Each number is 500 + 25 x the weight over the matrix's rms, rounded and kept within 0 to 999. Layers, rows and columns count from 0. Numbers have three digits each.

# layer 9 MLP down (transposed), 2048x512, rms 0.0357, rows 1967-2047, columns 64-127
519530484486490492506536504481558486499483546485488454534485492486495485512522487502494519501509517505485563516543449544529511530481495535472505499501520508482485578517492503494485512520526487
553498525522483524529494506453452510496513489486561510474485535511472461474491522515523518517497526536536486507510504523453510526466538509482557485514483512497487483399484534498495512477499476
524534448457531518519511481468510494543507509504476476501510513516516516491522519504516506482483515505469506458531505509461522504529510549493512484499494483507497524516529537473489490507506528
494479486497517486478501511480519458519505447519489493493478462495505496482494448501472459515510499533471496483500520521509480523507464504471497527465520514492522477501473511516509509476489461
518504494534487471482467563497494462575478480478496511479487498539496519499502495500510512476516473491506477533516508474484523542481503513528477550515504509501502485450454442469470461519501476
465497494489501465521485509503518530499494504526531469467491508493510515479490490443519499475484489548522506469531536515496481526509469497513458509495498503507446500493525518472473507481468489
515530486495482524547474498502477481527499501513542497497530510511491521498531520483472514482521489553470493482543524536541522531496510507473484483512506528531477482542475515490534479491481492
459506502466527525471518511523529496475485479489526499525496524471472525512521572475463526510517545532527494491504499512529453569508461510505514500512534505499451536444539516473512509498538540
499500507504519484523492495508489522522486542507530487484491570543502497445501493494514501491542538532502476443482518483525494431510528500530486464467540538480475487477517518486499481517494530
491516488508519492489512513510506524504516515461504516446491508498494492517499490543490513503480469491500454544485493488531484478507513524479489519515535504500507466551465560505480474476462470
544455485494521524480505520506521485508502486477487489492495550483519467528520487531502536523513487531539454510505502495471516468499513507500466507521514520537490451528508506511488530504492500
526511553497531506491508486491510529539451537521495531489517487499490504521532502477489516512490495520482505488484521521500522499487510504513539501531503517511494495491483488496507521486490503
496492520523436490521495474529523550485509476519504576480499527461482487556502497489495543564482501502495452465455440511501462512510508495510530500512460469481513496465475477472507532478511463
536457481495495507484492540495515464492490464510508485542473457467498464506525502492506499492480504474507495483476495518491457515480502526463510485465487529493553515443483524497476544467531543
527486459497536486503471480521463485506500502501506511490524525530447514506530518456525508513489434473495492473490488522496506477527524525493544510503507508541473487538494506511451510510513495
510467508516495550475546533499467491511518531514506532477538534447524507490503504517532507480524505491529498483492473525513498493521481501534492470497463488532459527471468504445464513515517532
509500495482514482481517541512471509480493502526488486504464528552510478521490529508507502491550527499496490494491475484493467447496501480487499500520492491492460442507519507499512489508512508
475494495473488493462517534504500478493504493471474537495495524520499503487527504508483528509487474473498491481543489485468505507515548522480507481509508492540497477510484537520481491493469502
473473482522496515466482492516495483526500497510510484510500495472504517487500522541465506456521486479523527498508521512496499547473523505509473547486508525456529484493518450503490536500488496
467515496470519516520570503454474524479502509506456510505471492483548496538517480494527496528481504464502526498526481487518508486489491514485523538539479482497548493510524506517535488503514474
476491482540493485443482508552521528509472508531478522523500513517488492510519466461482513543567477488559496526515519498536485495490484496502508486520502493509509516516504540512459475497463509
494494478513505498531451479520468506517478484463527498550514464480534482480503501495499473513480534479544513490509464471448519551514496530531519520506479507524501497475521513453483496489530459
458478497456478509512529467463508456466481479494490498483516466566493514526511491500450481477505536501520463507471466483526518509484455540534522540491511519520463533516513521494480541524506513
497518467475474509493473509500499481560544465477471508508480526480490519483539476508490511490480489496534527504476475496456505500499490484498528494514493521524509475477484532513505506513507523
486526491458545496481479474503502508461519482470511500514509521523472477487538488505519487459513501491487525524530455485460522517473475517474486497474516498512470514459554471536538551517479495
500508474487515493508527521527484495514528495496497471543474520485500498508512530542449510490478509506522542501513507518441531518502490495479463507511497483478502473510497523515545487492458552
495487514508499495481502511511481439500467496505519527469502531531531458509514423532476483495481512525485469484532453501478527524472428473473516477495515490503438450512481501503531506529523535
504540504545501537498441532497509511520515492495516501524510517473516483522504515505510497460492471504483490541493479470503478531492511498525457488508448541491525493538536476530488528530483479
453520507463521488537533483498478538488555450540482515556520497525504481433495491505552491493512465538512479510481537488483495531490488504488490493546466475498485529507464469551442480513463528
499509552490533527527508501493496482471471537507519513538485494505539487516574475457494478540510520508508493464546483472527529485475486491466501485542523492522520484485494471478544490503519476
502496511527518490536480490516493498517527482513585532488497503488515502495490512548461471528502503512490464472542523487476495488505478453474518521511563506473530499492483455501509485519508475
486522491472465488461472520524488503461522514474478461518514530508521488490511514533493476478498480534491496507491465486521544482494513535495516453505503492496459492463475511481498535509461484
482443485512476503514495509485512506519525523540462521554514517485502535514526521531495528495527478486511482500499410524477476535494470481442515451508528549526489504431465503471437508517517510
469498453493533484530485483492510486467483541488484510543506494495522487501477444489554473490440459495537527527512494520450525490490510490484492528465499472515545520490526517494495495428492497
520498489468505536476441523492498480476546507472494431502494462524499494508524536504487488480480520507502482471522449491489490499481519458475524513463531501450504470510462477487496496491487467
538471520502505522521562517498493471508470527507540452432534503529520514510524528514475529475494519502469509521498502518500565494488462495538474503476491423503501495467498484505474474499492475
471525521495545487516486500505499517488494481516480497483491477497483495474494538521474557488550493534485477486486557501446519487516503477481513498486470531522521467493495477534521469471466506
505493510540505515516481491464489550540500525477528502503485508508525529467475457497521505510468533471520517506537461539435521451509484480527508501551491510543515509531565527501496487500497494
468516511516472527436509516515487484539490491529489508475513491516522495510429536514510485542538474473523468480524478518501511461471581474483525511473506532523527453501473498458473555517508537
499510481512479497506507484471487452493500482491494486500481469496561447462515514521492512503491486515520491518494489488501514501490486496507508508491512491496525469514473483480515506493497465
510503522469532537481475485473497522477541494479509514480538521508511492523551469485484526503441487490473499521526442521482521475477496525503515512497478505501469539477509514520477508500481474
488509506477513534478505487500476523488458493466480531480540520518487494493496520540507484460470504507521470518477527527477506476547457502503534496475510528541507508559505489514519499527512509
530533509466577527520511524495493504526471479512488494486467547502474525496504515507528443520489503503513471511501537493541432495502521560470494493476480524515504513474490510499517498503520465
531535490481517448450520523529558519473511465493492466472460487510515503507531497534507490503477461460460461493543497486485528494527507486532505515492498465480515505494509445505523533450534404
490498498509542484480463512507470496507492523478518469516498508457532469492532468505502482504492483499503546519486464488513481550549482461479493517508478502483508491543474500522517497503523485
466504510517499494532514468479496517501503473495487521485499532500472491457473454490524477546482521486479507513507514507536518510520505516528498495510521503470513493511504484512526518482506506
439464545466487474502548526531506544491522498468497483485463470494473532506493536454478497487489500470505485474492529477500529483465504514529510498493491485504502443553487521429473504485492500
475506488545507485504525503505516496523506469492492500501425521487520546513457488498491544521509482503473485531516491501527537555486499458515471527561504511532482507450512473507470506466434504
461451503498487492475514538532490466573496486516524516486515480501540485519518478522502491513506508440459450491519518513499553502519530515470546500501490521495502450522504504478506448472538478
508472507519477478476436517477511569530520490487528475518508531503546521470467511497489506517499468519475486455483487487541529536515476518496534476487522544526524497509528496488516484516511504
531507485550469452498505493498542467514448489498510544493512484469505540453487537484467552513490538485480459464480509489520450553522460540505472452547525480524480541488455455492478520513491509
498508513523490528532497541518508481494446461517508519509484470488473510548473470492437505492471496487478464467482502469474486471486514466520512538484495462523496530525505486494512477525478485
479481521493499500524494492494529491512506475496507556480468501503497528524515469491495496520449487511482525518413464468521481471541479480495502526524467497532495486545466509460514514527472456
486528521467519486497450495503476499524510493513545495495520468493485523486449459417483516540468515516514481499513529494480473521501541540534487498483514467490462502542449513517531495510469543
501477463489508521486512514534537490497491517473459450508567529529489484488513501514464502523513462541501495494524504523515578523465490446485471525507522458505526500527472419490487524479484471
502442466517496501501502537510562527472522489474495465429559496458479513506519517556496522483488521527520461490516546497486518531490517516511534477487512523489465514471505492498532509496511501
502515482528532469473496483495516485458483524479475526478512441556458506494507494547545514494541538512530534459525527523433533565512453512469497548545484467493457484484474501504548542526506489
477515514588483506565473469494560492491510488508470497467497526492487547494481485530485491533473505498505476501503501482477452481543489530499531484475554426516486501470477537482569516525537540
501528494487529517510461475495494497522505495500494496547499515524491531474507492544498477488499511528503508503472540503510551477499544504500533496500499522492473508520501551506501463500453503
513518509512498508447529501471468521498497494451459471493566485523513485527473444520497516493500534485481477541501487545515518514480479473456464528483498508519478483506501475477521549530490499
497469492513538473477476506460490444501528531559491524498526503504510488469520512493511527488472535534545513485497525541507503498512515519541507513480491519529532489516495505517496503536529471
501536471535529494514515477539493500511509513506520486465509488508478495474485486425441477492507492509494467498507529479528487521536466514492507513476490525505478495456483495471549513493492515
499485489484521499495509501511492463502521503508471494522464507528495453500488489564471510449511523536497520491491518493497486477507504485490511496542510495520527468476527521539471506496488502
507530507508511469518494464504507516519520567497465525495481504446535469490496494498499459496494493476530493478493520497486501474533517513505493537491511518543500482503514487473543466545482485
476455495529492489510502501447484471471478508503509499483532509491540498504479509495514512536492488473527490528517477486536524536506529530543516535470538526482479490503502473502484501481535511
500510421561485523549474487461521511555491470514482520480511503498501509470531488531508493537491492504522507503512537516464444453533502534501524546521464571498485515514504498507521453491500467
490521481480462477500489518535504527501503502469484490518523491484516498478505495493485466491492522491515477481527494503503451526495502498518471508490522491479546489518535460498512515510493504
506501485483486515560542539501476456512523525528503484452508457500465507491482519505490485500504479507539488500449498507453469479519504534467503469485517484470462455476509537515480494494433518
554512484553495550471473495554523560465549450490492511531513493501521511525515471538503523517480506506515456501470551525508507473467541506486499484509511479501518521475502502539563471477463471
518504482501498512499520525479502525521481463484477491526480496568494510498475496521486460478485479521515520556436533480522505482537496472502479458504499497496462509472500535479536496501513488
549480492538493511502514505469532559520483535526516524488473499476518464504475536465539501510504512455496510492522439496499484475489523507526462483557539479504524479483454454546500471511527482
505504489514507499487517509462524509496481504528483503507487520485496496478495521441496484519515495490484522492514513498537514520515498503533505482508471524503525485500455514476518484515514505
505524484500517500472502488490462494489497522484478471505517507517476507525567482487472501489457515512519483475501505458504508449534488495478486507454462471499516515503496531490495505531522521
482540502480468507501525520519523540506494531473486495502498489533490474512477468543488517563512479509495499484513506490493481509507527532496482432501471545517476466462483488479474498485487472
527514503493505496501513479475504526516499529492485471508501492503514494492483419517494543510480501509501469509503470494526499469448485496508530477530479484508509537487527509526514479512560509
503487526535525556519493487467499482485479540493517536490502479465526505426504474449468514494472451530510514499527510518527492511515491535490464472571572471523469470510448478477441488484483490
507507503475531486505485515480490549510526520505525487486485495487482499505502480510504487539501417556461474475506546484523464491539499516479489441536485470519490480526502493490441465517538516
503484522517499514546499501521503489509475511506534469546473528520473518453505491452516512485477507470542515510427521521528511514474444473496506475534506497506481457532468484500508520463509524
454493531514506550509483530505524487516489500489467445538483490528475484513504519495514512519479525461483469509464490515530501494524500545542510493492515520496523481467543428517548499529494496
497513528536461487549512526523519488506459498496534503533472519470560478517507476525506504470478507485492527514478476531517486542497468527439488476462483520484501512494485495496482485474485465
478513512511539492562510511522493516490472516522470518508523518481506479450515487468509453528513534474456494506500506472505489471473481499495490514514499479520475476531474538502445435512540476
# layer 9 MLP up, 2048x512, rms 0.0412, rows 1968-2047, columns 64-127
525499479484527442460475492510527470471504490525480463508497486474563546482526543491500541485466467533512474529568470484581496467510564496483490473474567539498515545451486491511515539514495488
505492473515495515462493498540481530514514468507499488513509473519498511497492471540531490541480486484481472496444517522522518488476517484479494503517505533506522506499521530490536532477507491
493466504514516459515510473477492506494487502506457493471464507526531477508509478504503515518505486515464499483506506483493497473526540504500486483501494521472495501526491510524541482446484450
492525539518457486499463476509541529487526561550486552488481494460505491507468500467512519490463480508452490530490545486506464515501489485477458475533519494485522519555491480453527509495475501
513525462496482527475462488494457507517510478502472483484523490478506525453536501498487509500491503472499491510514472470489493484519522516495480504523462505514504520505492511498523457519497476
500504506527534505503455527492495472522487489516518477502483521505520512513462506484467485490495490496511448470512481532524477501525512463510561502525503520486472492490479463489473482458521467
535534521514520477486506528479488472548522533499447512459518517537509477512527519523516519548538494516520475506503503508524479484506488532478518463525515534492518514523513443485486500537525482
518468546512507537495471525463509526460547511540498466497491498477505497525477498480520506511473474557496496468468521516485540488490513468522488505512462501470466500490510490530491488525502495
490489528522507519495501474461462480488536495489513451494485509460514506548552510482525550534491442500487488500481491484501469467501514479503477484481564541477492464463488525501523510502445470
501489498491497488511462490547496512521450476511528494476505466512528517481499505492514503503484516499491520494504512491514486517514510486471496499477485481487474484502489518477516470550526486
504503466542523518489495504503503514522494493488550493469496531506469560498524497501474481517507502510509524503508480510503526545486487466492476512507526508492487456507437493513525529514466481
544475507505511468514536493516471505528535511471495518492490455530529479494476504506498517527474495531502526465514461511524476499516520479468496459504509524492448508493470444536480530535473482
525454510454489517501492520463526478505502461503480527496485482530492505499518527525484485468510492536464522484503530475517484488556501474507509510520492495504475476484533498457536496457509490
529533492540524524518488497488488515509535509496518529474493559477456456525469502520501516502527506492474516545511519510512435520518498519535493461513510506454543475512502476492490505465478486
524501553495509481513495458479473506482460497525466510478481528537489490527495514502486469486477481488446504547544466511514450516503538525493502507493524502538493533465464509515524543450535511
502510545530495458515505463522486515488506482520463506516506463507501484487503494521457501488513518460509485523473509496540483524506525497494480517486523543541502585477517479462467489467506508
492545506508472453470530503539508503525484484527541451503501502486509498494528497507491478507498511510519509478503508454509536488535514518481505492497494480513494489510487478517500517494524466
526486526507514514445487480465491560488485499487490515453477474498468514488488498523502494539540488525487499471496486476491476473502530492477534478536498504501492518496495539498549477535511515
495494495501518481453488489477478480503467441519490542498472547531541505512466486509513451513478515488521493471501476425539492521486525498536486501493508505523471516567516501492468505483533501
496489552539558485524502514492482507506525518484496524453503490463504499498518489505499548488522482465485526464492520467474517487512486483469554482542516478482483504498517520498520495457496434
533488543540459488485492545477492492528507525500497510489535527503528487504496502513480476501527517569509455460565521481494451509513521444453526430492500498525469477451520507526493508483529479
500485517505508476464518463478513502478461516533514477507507503540520564479513483512463436538486476474457465490531469498531449512532520523502499490512510543542549514487480514492471494513529514
517505530507496493496489466514487530457483503497502521465487458524486467493496501517523513511523501500425496512507499507551480474491480462520468456516515487460506542489488532445503518500507489
525481478499522527525488510501515509490462511486481520513502492482462463486471470524521469478507497513483553489473516485541482514480528483499529500504475521522513482506508503510526487527496492
498473517510508480479499505505481489482468557495493491509543580486494480507492492518481443516544500549480495491489509518513484486467504522476497551502518485500504460507500560491510547492538477
555481466526525474469441528507479537530475509542453503486540495556534538457509447512442490505479488504511473533483497510511466495546512515462452482498549499493490534491480516486540516476467483
521521493554486478504450537491502522529491528501514475473537553497453491481542448499487505472508501489472494518503504500499489517497502514498499509487477516529511480557491499502460499499509545
515473546501514537488493502473457487519467490503535499539486488458497440529461458528509442525546523483501441517512523513552546506494470512536482510474462472537459510451491447543510475536544487
479519501532490477538472543481459530475526505521502502501494537523496512522475467499497485547530491543474500488505529533513486556507516504485500488545494451475497478478495482509522492520524491
517489518477506482478529501516473490489492523493466468501484484486524509481496544477497508511497486519512463498470504496498496531490525518496533515459486500540464506538496487531499468545518501
516466496508514529527508489481495532513456523516500534472522490490466490495501477511482505506522464479486512498471492517527462507519487476434508519499520499506484470499496520515502471468498495
540499508507509509534494484521514498459494490489519474496480483542466484520551526507475436508526478486463480512475548487484492493505528497507480488471480479501498509511505509426504534541525501
528505490494479506460492492512484540521506506558523475513463490530463473513516498532467444508474536485484492463506528477491512520533497511483512490517502492522474529452504514520487494473462464
531500501486525517505478549513524487485487496494507517500536481507535501502475503490462473504502492462503507561517476500503462530468482534476504454517492503530500506514519507450503489503506502
520469527493492513491457461484502497498505473528496517459506522506487529564536535487436509494511485461500551508508532459542504513529525435492530477492548489509560495496497516525520514470491469
471477518499449468503500476499506519497497495493504509498535544492530527557500492511485485519500477473467512487533467482502495511517560524476540515505524501489460473489479521480539494532503539
506505502520459477472476510477513503518486489550522482499528504468477477471484519475475510474449515544493464473478516464564531504474488532492568507471492506493526509474462475503481555507500506
464529490556499501491515502511453524506483460483535533475543472465501488498470510519498487521532503509454492489490475529495504513481515499511472500465500487549488516454489513482476538460506522
526505529489475507502496505527477501478488491493501490490485543517483501542508477528522485459478465509435514513514473459500487490496540490479521481485479497502467514515470519495480479521483543
505490499517485515479505498511476506501477528520508493510472474462469459500504517498525495497536486512480492461486483517477520500493505503523482507542478439536515486484492468493517560513513471
493504511531520488484503531542526494498456510514485522467475494522499440503482509513519515517471466526511494456456539534507508543468521477494526503540521484506486488544455448522486535512484531
514475499512511485484508450475492511513500513509530472500497517505507503486488459537443500496518485503515504494445518490517521567515485522507495475500510489490495496541481516499537462508448456
505526515538488454518464500503444515505533511541502492471487547477485496530510547500456496481525478493519512481510478460514483530535524505466536478506491521542487509536532537517485534520483507
504464499522479493532503453502526487480499489500493457460487476500487518522520447537474492519510540485500496502521499469451470500511536544486470518475520478528492543495488500490487532483493525
490534491521525477457499489506541553482502488511479473465498520469511495503502482492497515502437433523509520503533522501498493494500502482460505500486524502485496495527510475489509546502511536
504501489501541507472532472463506512497480500547520470497511519498513528490479462490504530510495513535453580464501480470511516502567551518510467475507494535499511483514481485470493473500492480
547509518493495525502444517521478544508486511558486472491513459516489514481514479491479478522520472527513527497462497478498499518536493459510472497513465496479474512458494492501504460503484476
467512541474536478490513508530510496467508489496441509519549531503533511535513518541455506525490514516490508475514493502487456532510492487503480484480535549505479532502503500520483514436499529
535509533561528516489481523484534493462477492470477523454502462544459491506530548506487524530531482528492490511475503483470518526462494497484460505546510493477499497498471498474460518525481496
573549547522551490500443460500506515486502455507512518455554533498538503527491515490520525475477510479451470498521526466462533479507521465485491447531460435492492479519455512487486514492512520
533543555536495461475492462539516479471523521490478463515468479504490510532498507539471467491498511497525484509499529502514451538514483492492523528539493515502487455461482502490493519480469491
510492518475521479454511550566507514547523489497536514485495487550517453507526470481496498529488483543518507478493528540503477508532520496492492527485547467510488474473494508545462507476446459
512497498544547520514469413472516494537491505500495521514463557510507476508528512465456510486468463504514495479511552528489544549535508495503522531513493503493527475516488531488493539500452528
480490564508508502488488539486532492505458530497430486502503506537517576483531476544456436496528478436471474466513481492509537516501516457512493462509486496520507544533442512455509507475504534
484524506562504492477460422532506471534514463489485527537548518478490560511499435516471494548503489520467521493491457463480527525486492472472512508546480490487492565529482473515517508539447566
513510517523499512493511508508517479495458494515554498475506448485534501480462488474559484499468466514492501468514493462517510516536534490449544499565504473484481488507521529501508517495492480
539538479463516510505497460468491455444487514541475483525485512513503516518477545485507440483539503527488468557504529509472506513487507473503517468542492483456481480476457497474478507482516490
502442483484511458488502508506521515522519490491473520492422529515460524518469516519503451508492493525497529508506468488505536476468522514484525519518519479522461483476458476484500519466487501
516493499491484503484503539508476498515438493518462500497488470471464498517503510503530545522524505480477479494505517477506471470468556503487492501500475488531536503540485477474526542489501529
478517494522536486492494458479490518482508503486484523440507496487504468487474497500482483505475452525489524519498461523517527473527528487487524505505479495478494485535466455515525537510475495
495486501506496549517496475500487510497517521487537475476485491512505532461505494503509490464473499494446479480499520495498498520463496477501508516542463528497502470519512496468501483476494475
522501542508482479479487480474493547488512510494505467508509512500469482502484470531493502491490522506434525488452546542568477514511521427504476479503495527506460491475463491505493495465473493
520467467479487507465497499491468518503541503485508519513504479471485511474501514510481475466540502487481457524489507510467468568515511516412511493497523480502466494503437497488504527460454532
505507495467491472467467506524475528491520500478474510509482526539530454507510487483522482485476550543541523482529525512476506500535530528465511507508519518524476503476512513478514516569503487
581548527473560505427480469475481517516494503523505533511498519551504447466525492500487490501510511488452461480540549466450452480510497477497487508498481523460481502522450518492487517488492478
509517482532497504494509468476495486479481451482477486519509517517520467507546482525548510564466484500475518539485525522501534461496526504455532490493513533477475465515508498507467497515498523
560476474450512525470466452471511483484523496532467456540494506498481537453518528507533491468520484506476485508526498520474482521503522535506504516523541531498525467489428510458529492477440529
511534499499493520501475502519489522505461526470521449507565516496517518524464491469476511463519527512488505493560451484525509464472463509532453454437526432491458523519495493542540456536514514
509501466507540489505477506570524520531476513473517530490504492492531490513456468477478468476442472501466490487498463485490524514483553509467490498529473493488483511509475531541491518543490474
534499508561536488500508515534491484492510509488534468512498472502436470491544496501547510507478495522508492497451526496514472487459547482477489478468489494543518487512519490543500483516521483
509468536502513473513503499492514481432475511491562496509475517511516485565484481506514547495471454564499491520511483504500502494459502516509523542521486503450498486459494494520509510494500509
509490519489515496472482492512471484511515493504502528493485470465479476522530507520480494525488529497516477489487526483487474505473508500508509518494487504518484502508488526510472505478480505
484521492485494438436489504527462509518538483490526487478516500509502499450483503517496490535515454463518519496523472510520473532498509500495512502484509515514494494491499497481471552508519487
485503520503524469473490518452475462554489487489543502525481442510498490496524491496457510490468507521469454525508495545544525490484493508521516496492534516553502498498502519526491472497520525
501508460471486488489452500545558508470521516529494486464538559526452484485531476530492477488479512500511517464511506503458524516494518509497469471501492568480515524483490499483518509482543507
493513519514487502536491491504521505521523517482517491500511533482505497501492501487512469496504501517497499461516531489477497511530506491513503481475476514499491483472521500464528499509459523
500503563527471520499423515514497484521468504497508469483452481539467506488485506511470488479476515532511493509543468453489477486515491452496526506524502503507492471425426514499517494499483489
483497522534519471457503486549480489463494498496510500507493462536518443501482500518513489445465524492478508476499492514488460515507494502472534483530518515502444421458509517511497515521487489
533485494491498539520477526489505531493495520517512475501516482464503470501503495541557480503476521487464535550461539510527482518456549502460481496490522507523525509517466490483500530497519529
488502511513520469498497533488502533484481451489483493482533470518450550498495515533511493536490543511504487504508486518528493512519496536477472492454541503526482554517521522514507532497528529